Part of a small language model's weights: width 192, hashed n-gram embeddings.
Each number is 128 + 32 x the weight over its row's rms, rounded and kept within 0 to 255. Layers, rows and columns count from 0. Numbers have three digits each. The size before them is the row's rms in percent of the matrix's.

# layer 2 attention value, 128x192, rms 0.0688, rows 84-127, columns 64-95
096:110123123145096143103147079125100081167103203139144153088099118137100174128137090123178147108135
100:103082105124135113144102190081151153100080136120115172086110073090145088136138112126092163137107
083:106113120142131198103121157128191079150092140126151157089131135111164137140140096121110176113106
115:204147111119126170090077060131130175092126136130124143158126145157116191116107139116122073089115
081:142113102086137127121170182145165124097088150166182138162114151225078167144114140122101134127165
093:124143120122154158145075125147101183143135175112113159150073208128138103158104127116154178165126
087:124116118064095143074116130147191093137106122128112141111135071028114101160079151119099186114124
079:155132137058081075158127113134149078126109143146153142127108122104111095080066130123113159118143
087:149114131162169151110169122151159175156166074105164139091115083085095044123163143177106127179124
091:187143165151119134107131103182198105112167076132128149165131130079137149152094138120086083123102
090:107087108115139108130163104093165069128100066143163202178108144096148040115129142166129106165131
084:106148153116097078159150098138128184133074148121125108113171133149107210146181132120153127157126
089:142116134119153121124137105221081085106132199123121139098038218098125143134140189107143129168159
100:139169095153093146117111090130114123112071195156133129135158178209131148126115116091127177170144
096:095165194148153129144125171135084192080173124138094110134098200086167131135131115114141091095087
101:137147148134113100128106150095115159087148158111097113163155138066166128116133103109155148095044
087:133114112139127124107157164114121075088100169114115144078075100123165111142199117077151136132093
089:143133121129151213088150167143106127157125177109118082143091175101111128150109154167120138154131
086:149131159102105139053170100111137146152140162126124116172168161075115122144105126111101140078099
094:120154139073129107176147130172137097143179110142138098059189089158077204134173103158124168132164
103:108096126145135119112180110113191124189142102109143130072153067106077141100163140116080132073141
106:212136108152138129140068154116112099081108079138126146168096136142186158123117102140187070108101
100:114135118146160145111092188139072119135160130085090117122132158090165112098130109112166150111089
101:171171149104107116148093127130137142095213168115119129130081181048116154186089158098101127072101
105:087131134124078150117061111093108156149168111119144159118123089120096139156077126144090148052093
096:152123158130181139138152079168116205143122104117113157075177186145087143163169134149152123148155
110:148097101148184140163154064121089162147157155129121140178137177192083147125129157191166138191156
091:120084154119134135145161129093138112169150107121141122135167126159139123160128136135143183152139
114:111143116177196130118138154195025174111124134117109100135101172132135117119103171143126134152132
097:112105101097071138122067107105097150128096113087140099131083107068138107113101134173147117105074
122:139144112155144120177117109098047175074054138145130125126140162183182076103127138124149134173172
076:161182142105074117147133138132144135107161151146115180094111078113087104099068152110076130093134
098:156094132123096190104091153143070210142133091101078128165118124106128115150127125112136119124121
105:006104152176171124137152122082187139154134114126143126134115095160119189124164092114073152111130
103:132132125127079136114163100110146117166175128139136149094143118144102132149149110122166136102154
101:118148131167131090152126109160124158142121138132146144118132171177140193138174097150130138208177
091:113124122100136152112225154135125127159174136126105143084079175121152156171168123097126138082183
099:171160165136035205079130125125102176209130166095159124140113111090151156142072100136088114119078
101:160135112167156132133034132155171133145117115117153144137116141141185131180093129167155127112136
102:177109087113102069113105174182179020065103123146152154063149088126113095149116170088170157110148
099:108110139096143167084171078083182083182184059115131091143138086121080132117178122165128094121116
090:083122102137123081164113105074150115125175094097101113184101077133143155079131100126170174116122
100:141135162207139104145180094151137113138087143139123129115129135129112125075103121100114146120115
099:113113118111187109124173116088108150119149112157122132097145100182107155135181105105188111075139
# layer 2 attention output (transposed), 128x192, rms 0.0602, rows 84-127, columns 64-95
114:073127141110108122119094099140118058082106134149151154109165139115158170117134089140144130169141
102:133081116084086201089119116128186127135101169149109127135125125118098149095141107115172124110096
102:191077174124116183098132162167120081067084156106157208139177075107128139107108149111157129081033
103:150186142134133097127085119111140158104130082100127112161133133092172170144128137107113123099126
102:110096177110139126169144133158165124122143150125189082136157147195114145087087127112114140090192
102:182063138138113149146066080138084147089114096099159173126153110155168061139092142151180127077166
102:106121158135124058030113122151176138119161090107132151073119111115119124158140166091123133104131
097:127144104124156155077076105073129072107133174179119126150138119120096074117062104151129126130104
101:122088161161136139124153130104169118128160106143130106108114127116072114147174095140124151159118
106:142178161114063088102097119162141077136119119149153085165119159114171114112115086124103167131069
093:119118132095135167163144118092116114111072104135097090097136101146142117149142087189091158169142
093:125093149136134096086151056169104089147109141136116059112152148148099149117153079120141128148097
103:197085139136148040095131118178120101088120135123131167103051129161099178101095087134139161117158
106:168154068114102098151073115130082086150079133130159135110128118127112072147064143076141151120134
104:159126108147089107114157171143111148082155157090124152135103137147107117140105153107165132119125
101:124188086108108112089143151094122114127138100138116151118184126066165133134124154100145194081057
094:095140102166149220114164125142144047106134167158112154105114119127141119116119117141130127175137
100:120076160122169109152117159150151117133113172125098116103119130163134200154162169147095148119149
097:118083093139096187161154179111120068143127108129171125147085167064092172116094122118109120130084
110:140171101108170097127150114127110157138139129139098114119153143178115147119166158131143099117144
106:114186113124119124158164131120175125185114086152120099086137144102109183120134123152092144059058
099:091121160149137179133142192153170156110137133090157155188088157150146127137105169135087067094129
103:135146071159149135098134162099143154133160140111103090145130094089127134076169204122161147114096
107:150150172172127068119087128110067126136165163112135122127141094164101141160101146087122137080120
105:144104164099102179164085115091110154092130140118103145158117108131134164136134136139137111084084
089:154159107148161159118098119167101145157150125123081157068109151141129145156141123176147110106179
113:119093143100178134166123109160089146118098090090107105201127175143165112146112148159199173126142
103:116100177102110170121162173111129082158129133158130161115123109178108139144129128168202195156172
099:113128090174192095089130131186091136133135169110124101124149076143157115097118124135180115164177
090:154103129141150178139084182073146104107101125154134167157185117110202107130095189160181131104082
108:097147127179112141196082101115090144092046120188132133134135100143163049139075156140108110138150
096:105085089103121101162129126121121139084083095075108150084110164146134167105067141159133127154109
111:171109052148123162183139160118131153132078072092128126087155137119144126151146180131167132097143
106:055127191074159134147152091128169113114119174160156134173138120121103136092159079153102118164141
103:158157066115084106145116153161111147121120075165086110063077126139137127155116136116150195131141
096:141189050116149042142122125164103170138094096146180125149136117208172146100123126131130172140127
106:134188074078102118105191146144114116154125164126126127073145151111089130155164086086124123097153
112:134149140141116137078134105131134127146091170140249146130156094117210145140123142144086134087083
112:141059148130142185106096164193136139081125130177157161145099136059105064129094112203109133135119
105:117106117100103151060121098098120120087151164109143145161119120095113145123107117132164144127145
101:097114143136162122107167140141169138152155113187091095046132162128102152119166115131117146160095
094:118099122144123164113095107138165130150137082089118160145161122130154142124151171126160194111136
119:098172106174155095115120103182154126150106153104153128090109133121104086108112066077134147106092
095:110159113138145077152157113154136129101138089103090139097090158162136159117150107134138125144163
# layer 2 attention query, 128x192, rms 0.0653, rows 96-127, columns 64-95
109:114120124088145154139128134123173080084124089114093164109180075096136065136087125083178146119114
130:160122152095122181162119158102152092071076135100128147113094110175206090143109098108184129135112
088:119112174092121116162139085152167149123152075105145149136148144090189089151082181156102166127131
064:172129137135098147113142159119117090138155165156130135140120174153209141103155141180214130125140
080:123169111191129128074139093142111105105131112129115125140128149137114133131133090087158150126044
077:137159119109159153105153176119175157157140138107119141106106129132187131161130153143111150140125
069:148080151148154127169156126108134156098065111103119155139110099151176120131132104162127149172144
077:175116125094108120189112117153154126179170091109091114119104104136141048152110139120125099113141
101:142147120119133103118191059202143145086085112136187209141157095175127144153159137129139123072149
102:100147178125144171182146118127154079105119142118089096177149138163121113182149114143159157129086
095:105164177157156063148101109146084113076164120154183165106118150158142132096084127160133104130156
105:200132050148133075086184094145157137144096169149141141144149122127072155139180070116157112110164
095:166127079088103116079186171143126128128128159139112085155169167091121151175205126108172121121152
082:148114107107146080108158104161145162101185145144139139141136188144090166139178128138175125097138
115:140153090157137143170120088120119163229144120110115145142067131143123123121139154148071086164118
114:136159108133176105119131100176083143106121128121099106123124123093059125076146155147124114161126
093:153120147134115129105139123156135185117103188154176207104095142157154157101180104124152070146156
099:114066179163170094110123149138109149152120114119179132086083172167127147151085094161074140131152
108:085123083132095143165131185118185087124117076093081064175152130107095085189085131107123176118087
090:177128152082145161149153135158140102122064110094058130182120083131053149124115124174115102125133
109:164107158112117125075122103166147106092111101097132126084126171096156079132124071085146120105091
094:202147169126110122143158136116182150082129159113145191115133116139134150106144127108192111190164
103:134161118180135088090123136191098164102138158124166136088106147137127182143123105159107144118192
121:154129142115154134152135131119192120170147105126105078196135115126111113148136122088131123188119
101:150168058136140206133166091188190075123079108098067098150131112147101119165173118130080136140122
106:104135170160077187183093109069127097178171130065110113160127136134142103089082081112126130155107
110:121134168148130070099139166104092159117105123140133181111090153116135161108110095113127109119114
111:131156178113143094120197064139090196178136123096179099108114200156039129083150133144103118127121
102:196127183135099117139129108180197122130125089104133104157124145097135123137097092107104100137116
108:103135139141152143098159129099144159183108126121110082175109117081076130106104124121136099135066
109:135075094105161180093135166121156102104076124133135105130104134103218077151132146113054155145134
100:071043134130115140108089150095080175152181102156169157128106105091210100099110161139095139125120
# layer 2 attention key, 128x192, rms 0.0636, rows 96-127, columns 64-95
086:113135121156097161117124135069000135194150121156129118106115165136153152081133122177133126177097
074:095109080135123158095056150107081140156095081124118121110152061086115148120060178151059167171095
079:211115171158164131143122151127135150122112130084086084150104084135163070173116155071114134121149
064:133098116101136148142112102081094090184124085162194142144140165105152098093103119087067159097114
074:086171124132126098124106127161199091105191110125161160228148121171214104169086163139133126091099
097:174067153152140122169122139192109199101098109058114135118124134092145088110127133092153106126106
103:138115146108166191138096124121089160107123147101088115181119122130173116140148087063098127112062
073:082147158132134119094189071130052158158051100101170110147123162098083135106128112153086118134142
094:162085140140104117117107074121155084116074124122167191145087166173128140142102094159156180188127
114:139137122106079145160143053104095190125101110116121143183146123046099111127086149146125100151116
100:105112149145143142087087127172147082148099149158150156110095117131106155166129091139117128162127
167:138143059114144108142141134159097141113063143169144181086127109116085103083150175154134150111183
110:115143140123181102069149074129036169157024130168095125118104129116077135139136142144084104152153
095:152159146142120103068157128093033169144071138138131118108091110165061159121125137160078145109121
100:171132086086091109129081147128176094139151104187166145095154076166146116094097105142139165168147
111:180142156104096049141116151192175111117105147147140127088093073154114089132152129159109157158182
098:111137126110113145134138143104142122135121160090118056119118107174035144118139100121148163138116
099:092106114092173209075145130068102120111183178144126153076068086214165165128111104144081124120094
096:150141147143116126103150089148033178157105093095120124133135142079077127101136116130133093165137
089:094135147114086135138149132102156107117154095124129100132122135134138113071164155144181152144129
100:109126122192177159106137118146064174138106131092153115141093130143070138127134106147088123055136
086:176101130058137065114196151114162104149101207179102113122095112136104083084114127120115159120128
127:146114078122158151106144110074108113159100171186126122047140123186120150135128170148105163129133
123:171119133077081057140148176142119128094109097092166083158083120097053113122132107144111113141152
094:179085095090110147160081115090165115141149118149144177139145174085118131137118142151212172087175
120:096125130105104201138149118139128116149183071107153120174146115098154096133105152121130113146059
109:115161115115127209147141151068094098110130160139166101086115128169126207100159059136135143100130
094:105052112119139123139044154133225078132193127155149132110117063124182152133071113160134145138159
096:088142143137141120149157134115137162109114096091188155122086125108054152116160101106127156090149
098:119108130108095092158174114152056157160119134125192135111126121051100152120114098155107106136118
121:094106141159131104146109199084153132117158100094090108136135116142173148125100102084147124122082
090:105163108146132164113116099095074123138064107142164089135148143141136207143140110174089184164133
# layer 2 MLP up, 768x192, rms 0.0667, rows 0-129, columns 64-95
095:165116091147111153065119117117144040105118169150172121090111159116087119151167068190033143095079
095:113194104122109127127102118109092121138177131142152180163101091103136094160097111134142117104119
105:155177172115122167087171145151060140076112112117099133101081139172069168132117143103144076143110
098:169167052135180098158088115150130141166120107144156122090117123170128131132117112150058171110169
108:103130186096059186130176120159067089107163134149121133153140191134112107043119132148156116185121
102:129106152130112139101181160111117194097143121145166158158119099123156128133115149189130145086161
099:106115090138102094084084133108093138155061095162203167153111124159087114122115180142121098172132
096:172175122113113181131151107137138101127107095164118135152147157198129107106126080164162111192123
098:107143132162140138070138106143164169149100063143120120143054098140115148065072062152132151108109
101:142178068123074123167072072094137157156130103138130147127138120140157084117113180178173137076161
088:123165093125192191162146134136114156156198138111140164110200093119131142134153117110086136134200
103:190102124141073134148109174125148176118179110109188129134108126111110146117089153102112108112169
100:168098124169140123168110133086092167198124108129176095131072180145083139151088151172076107167146
099:181175054142085153157108113139118113176119133115119151124127113088132102067086115071141126147124
105:184236103142141103100070133170077122099108134126082143088107143166122144167145152147092154113174
101:148123056127107159110125075133161131151132109135134128146123157146171153189130103080168164152213
105:147147067130086140109067075115146148194109171117104144128099075143064186133134162150106135116102
111:073166107129160094070112122099155118081168137144079121172104160139100137130220175130085139135109
105:127173189184145130117116093063099097108107166159204120164078126137108139154047145117148162169120
096:164103092105122159096168086106044150145092175111180126184123158070169110101112170129104108124132
112:104124091147109170139110087109119147121095174138191140111115140075128085097123153117043175082161
111:117160091079112123150121110094126085163100167133178115100139112086122161144163138089101162119141
095:155139122130136124166142151163033115099143135135158176217212092071125159155068141179156139170118
094:146137137111092128059139128174136124177080165166157110129089137127161177127104186167044088146181
101:069146191119057091155154128060071155062117134148146120136094189155137134116121151116077139119108
095:054153144085141125106167158109086144165089154146098125079171114159120128080127179083135103085132
129:138153093151162070107112077167079168174173099113127116181133106152167168118141146137057118137121
114:103108120144143153102128096153076143128110118133164128102108071196097123144134139147080104078109
092:138170086113067158062085106148171120136082081088191067156113089142123152105164123181168190128124
100:114120082148129107121059112102128117137086115150204078104074172125113182131145127114062124150154
095:097143141130142105152129158048125131125128152097136178120141174108165138074118114082159079119106
105:154167120144139103103121129118138144091142165130203072150170111106098142095101128129130095119174
114:083174144147150128081077133096090104117149124217187170109124109101120155167114153141052161079099
113:109172074195137093093125073158116063211125073141181148130088096093122139075045152145139092111128
101:114135094098078132119167146105098155135063118110121125175155153126139150162097188147080084187140
100:130177070134046099151040094124144114137105093168131218152134142101145139166077121110072174091100
107:123159157127152077107122109135165190149134094128154161168072138105090183115091165135091122172137
108:117118087169137106119105120104104168110144141129149129157128135132137087106162198182101135155184
093:092121100118178147111152160054126135119179107144145188133125149139100128085199154164190155103112
096:065106132190123109126163129088107070097164166148152108183124185205128095069104115182108061129118
109:127155142163083156117103160134111162165117105098169122110103208128070184081058112141098084086142
107:053126136125083119134084082121134158179140124146145158138139141080137130125126121109084101160083
093:149105136103103088083205067165162173188119208135139168143165170149143196054047117061141112139145
095:143108116101106082121152157119159155126147078096148155165130190130105091074061165149110100141195
102:154152075112110101097060099124126110160133053117173102103028127089107176108069151163149179103112
115:098096154159173153156104140153088166098152158092143114105140141119134091133068121100166131132129
112:128156145180126140119078105139103122165139117127113147120165159135151110189129114183123124118153
094:171122134174080117082084159100079083099063199114156133145095127139167092119163166157109138078174
090:184079108141091112154118112139091111161119137148193099165157193151135136160134178142109094177168
096:106163134080122148157089089117081089108116166109179122122117125095172112071141139140112107116107
093:138128160141107150128099170122135144120134126147171116156169142124153140114110113163058149105095
093:121101141106080136058131116062091078171117104098101125142135145053121102175131108116136128067113
099:141205137101171106150125184104108132160156126087163122137128110131101113139071158075152099129154
097:142179163150113122130073148145139116104097127187211124099143111131094162140138159145086091155186
095:090134149172102169107135135099156150195149110111143115158143154082082156051131132124120081107050
090:106088150086163106080130082221143123187047181131154139194141109102179104163188167102123127118102
097:149106105117148135128163123115134146057180108128190158170094199164162126163161142108087113157138
103:162131136153102119108158141131120142145111118147127073128084193065147139120126100102109075113150
092:097119071144105123137145130082119124138135154180124123118123101139151159075124230119053193176156
100:091140123111132155130133174151088152158083078163162117159124122067087088142159214097106113136134
096:115159118170169148174073128153143100100126146192202212093112180130121109099124154145084162123195
097:164227159153176146132130132159074112080127137178192136151141148172055147142167083083170094166107
091:134134148100069158071114138090160145114120118115120136152213150068183115168153184071070106121089
105:179155171123106086078116120148142103152116146121097129166110203130108144132143152163096108125163
098:116172150163087113108111087136126200149164113127161150138113088179085131118081138100175071085143
105:144116096121096143140132088105071077120147109164173174197141134114090148132123072133173156091118
107:150144147159121145140173143100140158161144122221153178118123145079149120176157133119157042197078
094:086116160117082198163150174141097112085122117156109171171161139130130089176118152138110119119127
098:090133168119165168153166115153116142109100079127094135144143151091146159114074147159090166175148
094:198167084202132148115080136126144081107136122177118155120102113127097120150084081152083076099111
119:127093152113135182109166103142111145103151163132125113135102160153097084113179133151124065169126
099:112140128138145115046044123147144115081097112144195137147142103126164100140167163105107134101118
106:156137109138100149142171049103144182113168123105131099051142123158116183113157135170124102110099
095:169140118115145197151132132140127118122116131175153106150204138126132136144126074148123118139104
097:131135149103115143092129080190171144163057123164106131152102091103104098096081117125152150112166
112:182138144110132106101107103075131087108100181153173126197175180117102127116146123122134101102148
099:109167109145162114150120130187126119139151163176142173109145174180078138132119195105129145143140
131:146126078174139124103112119104101113112131142129125161160162098156137084127132130138170096108152
095:109129094098164135146099107107119094104145121108197196122178143162145123120145153128082202083207
097:150130119166049193137179120048128120126102108137165155129143159165190127136121114218152107156150
099:056140139118178101106106110153100075155133126136195158119065113086104129110071094107118137099207
090:130129087073127113162125116130100145089110140127141145143227125121111118086163144098202070145127
100:171132136135137109141080157133076112043109123131106155148161145137156099115111113203162148092072
098:110187126175072113108103157084165155145147156110171116154128137145114177075117134112128084106124
097:120191095141167039106141170149129167108119121160120107185126133151066152134118174167072126159148
107:110124077109082126119143132157132119140130091163166126173119097133078151041129115110129077127119
095:173150157134143127112101113113149128062119124151080111122066115104171121172205141144142109093113
108:083146104106081103086113092124142098129155184167120180128149141081143109092112125092150126112102
096:129164122154133121118189113135109197130164077164080162074161088162182114086116178094148095108163
089:180140103080122123167077110141146104069105134188110143190105141168097077117136125147103105115149
109:099091070156109120098060075119121145139092134137129142118151098134114208132092153173172100079128
105:136147093105072126087157130188165109139100120218127124137137145101115163136123179093159161085114
105:090142117140126140138142126085092162198128058145177118163087165128126112061067071099049111140118
102:126158107140115088153134045108076073100135122154119130120103150147126179135091130129116120194153
096:115164167101074172132143082121086135154122101081107109147154070146132114145137114133149055145168
102:104167148074092143144161056144083085141120162129133141156119166201106152202149131181081075192124
093:163110172146091133147128122082032117174120119128149173139122147103103110121124185123132103127069
106:140152136129122051110154089105070146118127187181121134101135118125077143117082141147145109157147
103:126160153067113149119101087109087144080112108102137111108097159083138155121166122124150105098079
097:087145169126171112110128125103158124168141133115118167145120150150189151102070147129121064147163
097:149132111114078159070143132067103148119153113084138175148161128129150156086049187158098103217163
102:130124161172152078157123162112131169127113105134157125143112213144180106048109107119106103164099
105:099122126100101152145078086129120093118124123164185127055134115115152106101116137128147111138105
106:124141143114104169113131126123052205155179064144122092148096149148187134115131144123144138111193
094:131137134086107066157130112166109228146160075142151097133133101085116137185134171176096110136097
101:152215115096152142145144116120169090041110118100189125129137148058122105092168113191111123187197
108:164148159141122121141170132138120092080131083184132138076162164095081133162142078102149142150114
095:139158068131122176138074096105127110132148080133092137108094142088086153119150163142155171134080
107:157115097123152151155097137131161164109133111173212128120110157175111153185128144142183140108160
098:092133164145138076124062100145124103147171105153151156132112112167092142124114101148109122113142
103:173134142101116140150162099125093152145163123163114145185083140100147154121080188107108179135142
101:115092116120096085112128138111127142087149101142175185129201159156071128122104109152108105149098
102:132148135130091124115082138110141124137119084163130167134164159176150126135135106095118078116118
099:153160128077112131124111123126118112100160187168161101108135126136124147134112143123123106128082
097:112154123122109139140058133130091114135165114134145127155095116143122086118126129182118187098144
094:110092115098053123090115127126144153127089153122093130174126108114144149133170155114125147083143
113:187179128141097082131095104121141135109049106166125170193126154116078166136153176129125167168159
095:068147103127142162126172060107120140153156097118182123142074099120031141123132159145143108157117
101:076131129167174165144088031084102196129130097175181096116100120150111130107086174112141086104171
099:102136075115112167078105097107119086082082100199107160156185180146150169120102102145111138136100
100:157167150170098154111112105141147192128080134115124115129127132199113131131105070126116163194149
094:091123133120065152042155143109070178145120123118104111152124101121127210122100111126111149168118
095:134101117135076108131124123094158138159174173190186108133150161155108128112124117190151114178087
084:094127099127133194134139110189101155144143137133176116101113112135079123139117157193077158151101
103:086150125194102146101098123155134118182120129141174117149123173164068176090059189102036111169151
117:106131109107198127110118119120135142074080128114151146127130109152088154127101143084136085145170
100:126125123104104153104048102061123143103117106146139107170121172052139124150207134127141125092140
093:088153089097120138130119060162132116203111186092112143138141157070133181155132137099085074151154
103:120154140153159154133125135098099131105141153121167096162123094116081123043089171093164141139160
093:179186148130165113139152142095103086055105173164127176183191136145173128063161138150157100097179
# layer 2 MLP down (transposed), 768x192, rms 0.0592, rows 0-128, columns 64-95
093:118114190120156104138149108121117085124149119157091135137111131153132094116052152193168159119144
096:141205163141143109179141137127201136128162119102212120104130067098132148159126158136179194170110
108:147164139079129143084152137179121146168126133159118145143107129115144070118125143137113071109115
098:138131141165061128133093111130139103151104128057149152132131159152110106123152063164091154160103
109:153128164113114100130055110111138109148171126100213124103128125118127148059108133161098121139157
103:096100132072199087085109155088104158173105112139093121128129131106152136063163080123116198137092
098:088107052128131120086071120115138159153135108162156190101125128153198114127207156104090095172119
100:150115174123170204161076142120122096101154103164157128115151172141105122151110171131061134104136
102:104139041154167133115126091114110199162116159109136097146169130124173161195118069158146115050100
099:127151115143089145078124131118143150064170171117143102094078091088115174152142140124162129163113
088:094087079133116146138113126167145143132160155126076104096077088119125122122076176161103177121157
100:126145133149121095114130153109212098107071111157137137178128127133149134095147077131106123140127
104:187131089163150111154136168121156123071139165107210152174117129121152114152150091138139159129103
100:155099137122120123157040144194158113088184122123202150129092132154148137124113184138100144118128
102:168102154130102085080102129088136093158093108066121171138131141163141128136158182092123169142075
104:152082108175158130082113123103126148120127125186073159176086159182158112140111131126189107094080
105:139100133127104140177113093187108123099143120129078150147169126182122105103092179136126085179060
105:158065128136084110170125159144185144117145065144112090143109121164159075127097094154168148146095
101:134104161182115114135135178071156167146150157104109114144140106100140175116156079110113127164149
098:146112141099106137124166155082115175122194137117065097124098135090124096129155161126178119163090
107:098132125121116104106167160109144104113175219153116127157126123093150133122126051102143164129139
107:114067126089171183142148120150143154125144154166150118128136080071175194163131141131109117099162
102:128143067186155193114095067160109108098091088125193132185059133094132091123108113105171137099101
097:123154109090108092197132145154145099097115115133096096116115054113105129161149123088137078132129
101:162108110084127139138189089159167086131133132140158151145178064119150110117182134166117100138081
094:125129119162081131119188142160143138161166069100145125139081143125127110125120145123075141128102
128:139165151120123140083168062133102150157093099115069113085163107133162133088127094162174109164169
111:173117220124127168057154105077102100113115146102115132145117165196082108127146106194104122111098
095:147135060160064137102099153167166147121123164161100124144080141138125171133105125142122075154138
103:163136136177150120131129126146153134138093138119129121071180101129163099205094064139099121109087
094:149195141173138143101106088117162078123197073097225179128134122139166171133088199162141171084137
102:131096205163134162124104155142128152150190216164156122050156083105136144101114142121134108159166
110:129137104126116154153126106115119132123136137129013096135125122136079151098154158121156167094218
107:140108151190116158108083137127123104165155112109100112111132090102139111063080114145148138156143
104:131085152142090182145130140118127161128147127166181161136112160094134126147178177082144139201152
104:130107096105117132100129092128154136146140119081192151123119137171147093106091105100129105110125
103:140192192139142098147097128100171098141087171050102140080092124101103166164174144120142213117101
104:078126099104150114163061107167151094126182128045181119172163090102147146171148116187147074120055
088:158067125099144133128114098118125192045146118099160180154103091126099134146132170135102081172137
097:163168150154154217097110133097158117118119130072167147177139158091091115108085165165118145139097
100:177126156099117134138108124112166200076196180118153125136128161135137149139104188137098124107107
106:135072084100092131131137115139163195072110167138148129158108051126121088111115096120054134122197
093:134198179113150115115098081147157148127142093136114183153106124105178178133075203169138204070130
098:192129165153087142144147153166141119089108113137147137145155147124093196098128193181092203171159
099:135173113102082104136162099145134101152200148142108118087104146115170190135118113071145176149150
105:089131157037156188158129128106167112153204124087094099122147128106160148142148114129151149152133
106:114179138147136095112156102163132195141169128147133129103165211086152189137090092144187159155157
098:122137138126162141116148133124137124120120102075101084146138155204122082179074121185152182133102
091:181112079143102161180201136147122108148175207130192136110086175117118134107109167123065089128124
101:141094147096057150093099135107188138190127147104234231108115120093171112138142168159124125193165
092:151081088118112169136128101138135119108128117108204103087051136147172116193097208068086152153071
092:101175140088125112091087112157081103190146141153091093188128124127112115142104188151136114074129
097:134145159116171140152123147162167172114142108154141114103105163196108143069118083125161132143142
103:139158097125053089104193123151128102135205149118143129081093122148078164132150098061164082111137
098:168099136157108177130084036158096125064125142103099120153161108132162174151170092119175155127167
093:125127104069140164172110196180148093147132119190124146082140124101136143099086118094139163152092
097:123117101129128158119112091066100113166104109105130092127111184206137132146156170087110174076096
105:111097175146170137116132170114100105133109155172152113064117156159146083117133085164114149111108
094:154120111115134107138084117052076117089111161106087197174117109117120096113169078126137138105172
101:164128130094125143207126172123113141153143138164119171145122147138114124156191128134136161133057
096:113182138126116149144094143151173209153164125143138087143109147114176170119156085166140122110130
100:157108125144162178151100090109093108085107100168152119139098142105139169070119159133073128076113
096:072105116122094184147088103153089127179145135122085092148094133108127077118110140138099110143146
106:104133081089104104105135155159144108179106146106126126093106165125103150061128093095084186136129
099:108114129159101137125126110167123113215105088160071100122147120109103120168066110186116115082120
108:108114116064165165130146156062115092136144129161118104088171145138178120172108105132150178094146
103:083127102153184104102126139137088125178154174105094143092199103179142161129100075125202092117158
098:113141120116124118110130130128106105136151158125121116113122174136155085165116156113069137097130
101:146080150151158128148156131116092156168144095130222150086154101115197115171095111122124161133148
093:091073183144139149097103171146098123167158155144088102083106111113120090103126116133088142051150
099:068118127143148144186117143124161177141144175063099151127109115143157124126134103163127140156087
101:098148109125188118154169121087145186152111088132160181141100123099154055150128120151198112114112
106:129135146060110174114098113165124119152084096169155099081139114127147064111114130137060098059122
090:189166098147120153126128140151153065108180147139152102056088106086135119177123212125118098180118
101:115146114144104113184199183095113124132124107154061134158144092118074143154116138153151098144129
102:194123147135092135113126129136224105122217105146162102170170097121102107137057186103090134126124
101:104133156117120173091100168183177160187157135161113112106161199125121128122105156085135113119154
115:138116091110152077135129059109082107121096150105080148154106122157131081127132075111151132108210
100:113084106142105113108103163156127134079187132146151116113088101186122123151096201113154137109135
101:190137100104122124144095091089172181102153150196204193082116126090149199132117169153110120153106
103:135147073120127168141130176171138155163160145084058068096110136098135137143066091134148146123087
092:194070156121069134087072090188112127042178164152109113111084091060119157053107132172047124161108
106:126091164120179178164174136104073165111095128095078051182134133100158119121169131113140152111091
099:183165124115152112120145149164188153129150121151216071103104086115147151166169132109152155168152
100:145096178148149135094152155060139084166131082073085114172178165125102123127122112135164116083070
107:122109102139137128166126116161218111145180079108147118187138090098159119135134157113073084115148
093:107060096137133141058140134141157095155080125175138105125147088150082127190118111125117125144103
107:145127143081137119175157155175227114119166120156189168119128112083094079151125121071099129156112
098:113111185117132099144101083104111125135183117195077161041136140133081105099174167127121162144170
096:145145147163191117141115144123149137128154119102188080159092173093047144133079135168094136125133
113:114151154125135092117141149103134189163107152092124138160077100168138128119148188120196078117140
107:095079149091113121110146115125134137150135164115165137114168107089110126093134124076131107102093
101:151110156127141163174055154161165177089170168133154144137135144111155090170159123160084188116161
106:103130109122153094184092124113147105157117126151184138128110164143132135116075111207151101147100
101:119063151136131124169081145102136096146162144097177151168140134130150162140116159138078071166144
108:112154092084130156137132091124112101111092097181111129100087140112210147143159119070137094084096
098:147065148164119154142121100135127106139183144074235210146149130143146105126108103135183154176168
101:187177060107156045161103058076122129116112108185145118108127116098111122151093192145152168148176
100:068109136070088131108078111117153121222151124148151170070100188159084110067125118106138119117142
096:125150093069122133132144156145208109122130167153163152109156110096099153087122173156083197114158
099:139094109138105167079078155248134117153090117088142118150081148129121153141142133113161181166156
097:183143129087043127178083101154157101132102128109188119107151093121144126149117092092146147140091
103:167096147118134086161118156136185144116144106135207138150061131162119089120090151163112125125119
102:115097142116113133180076147065161194100130086193170111161179123140192121106113088084148175150145
099:097103151115084135123095093138128151096146099132135114124096120119155099178123135103146112153127
107:151148110139115132148176109087136165160131135133178104110143158151200078147145131159108103152158
107:130108161072139150118098159112099090135122120104070130126148169152157120144102124119149137060098
095:143146085107162090049105141159175172116125101133125112154099130107132113198099138106185137104134
107:121115122081143213128075191122116103094141151103119105132112156151072125101139121133123118095140
098:177102110172134140113137149132127110075142130119099148073118107084119159115075146206128163056156
104:140119146118129138153146134175131059118170159161123167132151124147147143128159090161085156154105
097:119115170057131163146067149054186131070082134125096188078162149137157159125157158121141149079102
099:172139162123102078182141100131186102093175104130116104118148170152092105155081125133195126135100
095:104141114107127113096169127145138161131134121152129205084121138107140072117134116066111130130126
095:138129102176110117082104108167140176134240116158102182112107146118076129137121146135135141175144
097:084174110165117131143145188092136138125116168144069146108156111132148103112077127144129105164119
111:132122114113126128117079144133167105105188130141139178136108141052139143177103143057088152175117
100:121066172092143134159133139130162119174180188108177034168108110093113121153164129119105117058247
103:091224133172100143122006152102107152192176149128105144193180165100180125136077118144156127120137
101:119132163107138066130152083093124070101129094182090155159157082156068141147138082099170145216127
103:095075136180108195117107192099130120096124109148122123126171178164062177138143118118107149147104
096:128167115106117118091131153103108129109184186103100103137150159143069074086132116137112180129096
103:151135105167136146124160109156174130138136143080198109159083096071160176170135133166101173159156
090:113104148116154135109117129094053104124096168065079101089084107164071153135169095177081168130182
103:124182093092149088129140187124137092082152140154127088141076158100132099139162116093129141116189
105:119090134185118171103133130138132151186125116101147140085111094143137133155123105129183156146124
103:109080105151107128131174188117128121125106152175056073194090078109150133115120129140120124158110
095:133144132113129132167112132142176123099149142131186093171094153101123141136087122119085163070154
100:161137122086106085140193109125147087105120120173053142170126088160087164142178150091098142113108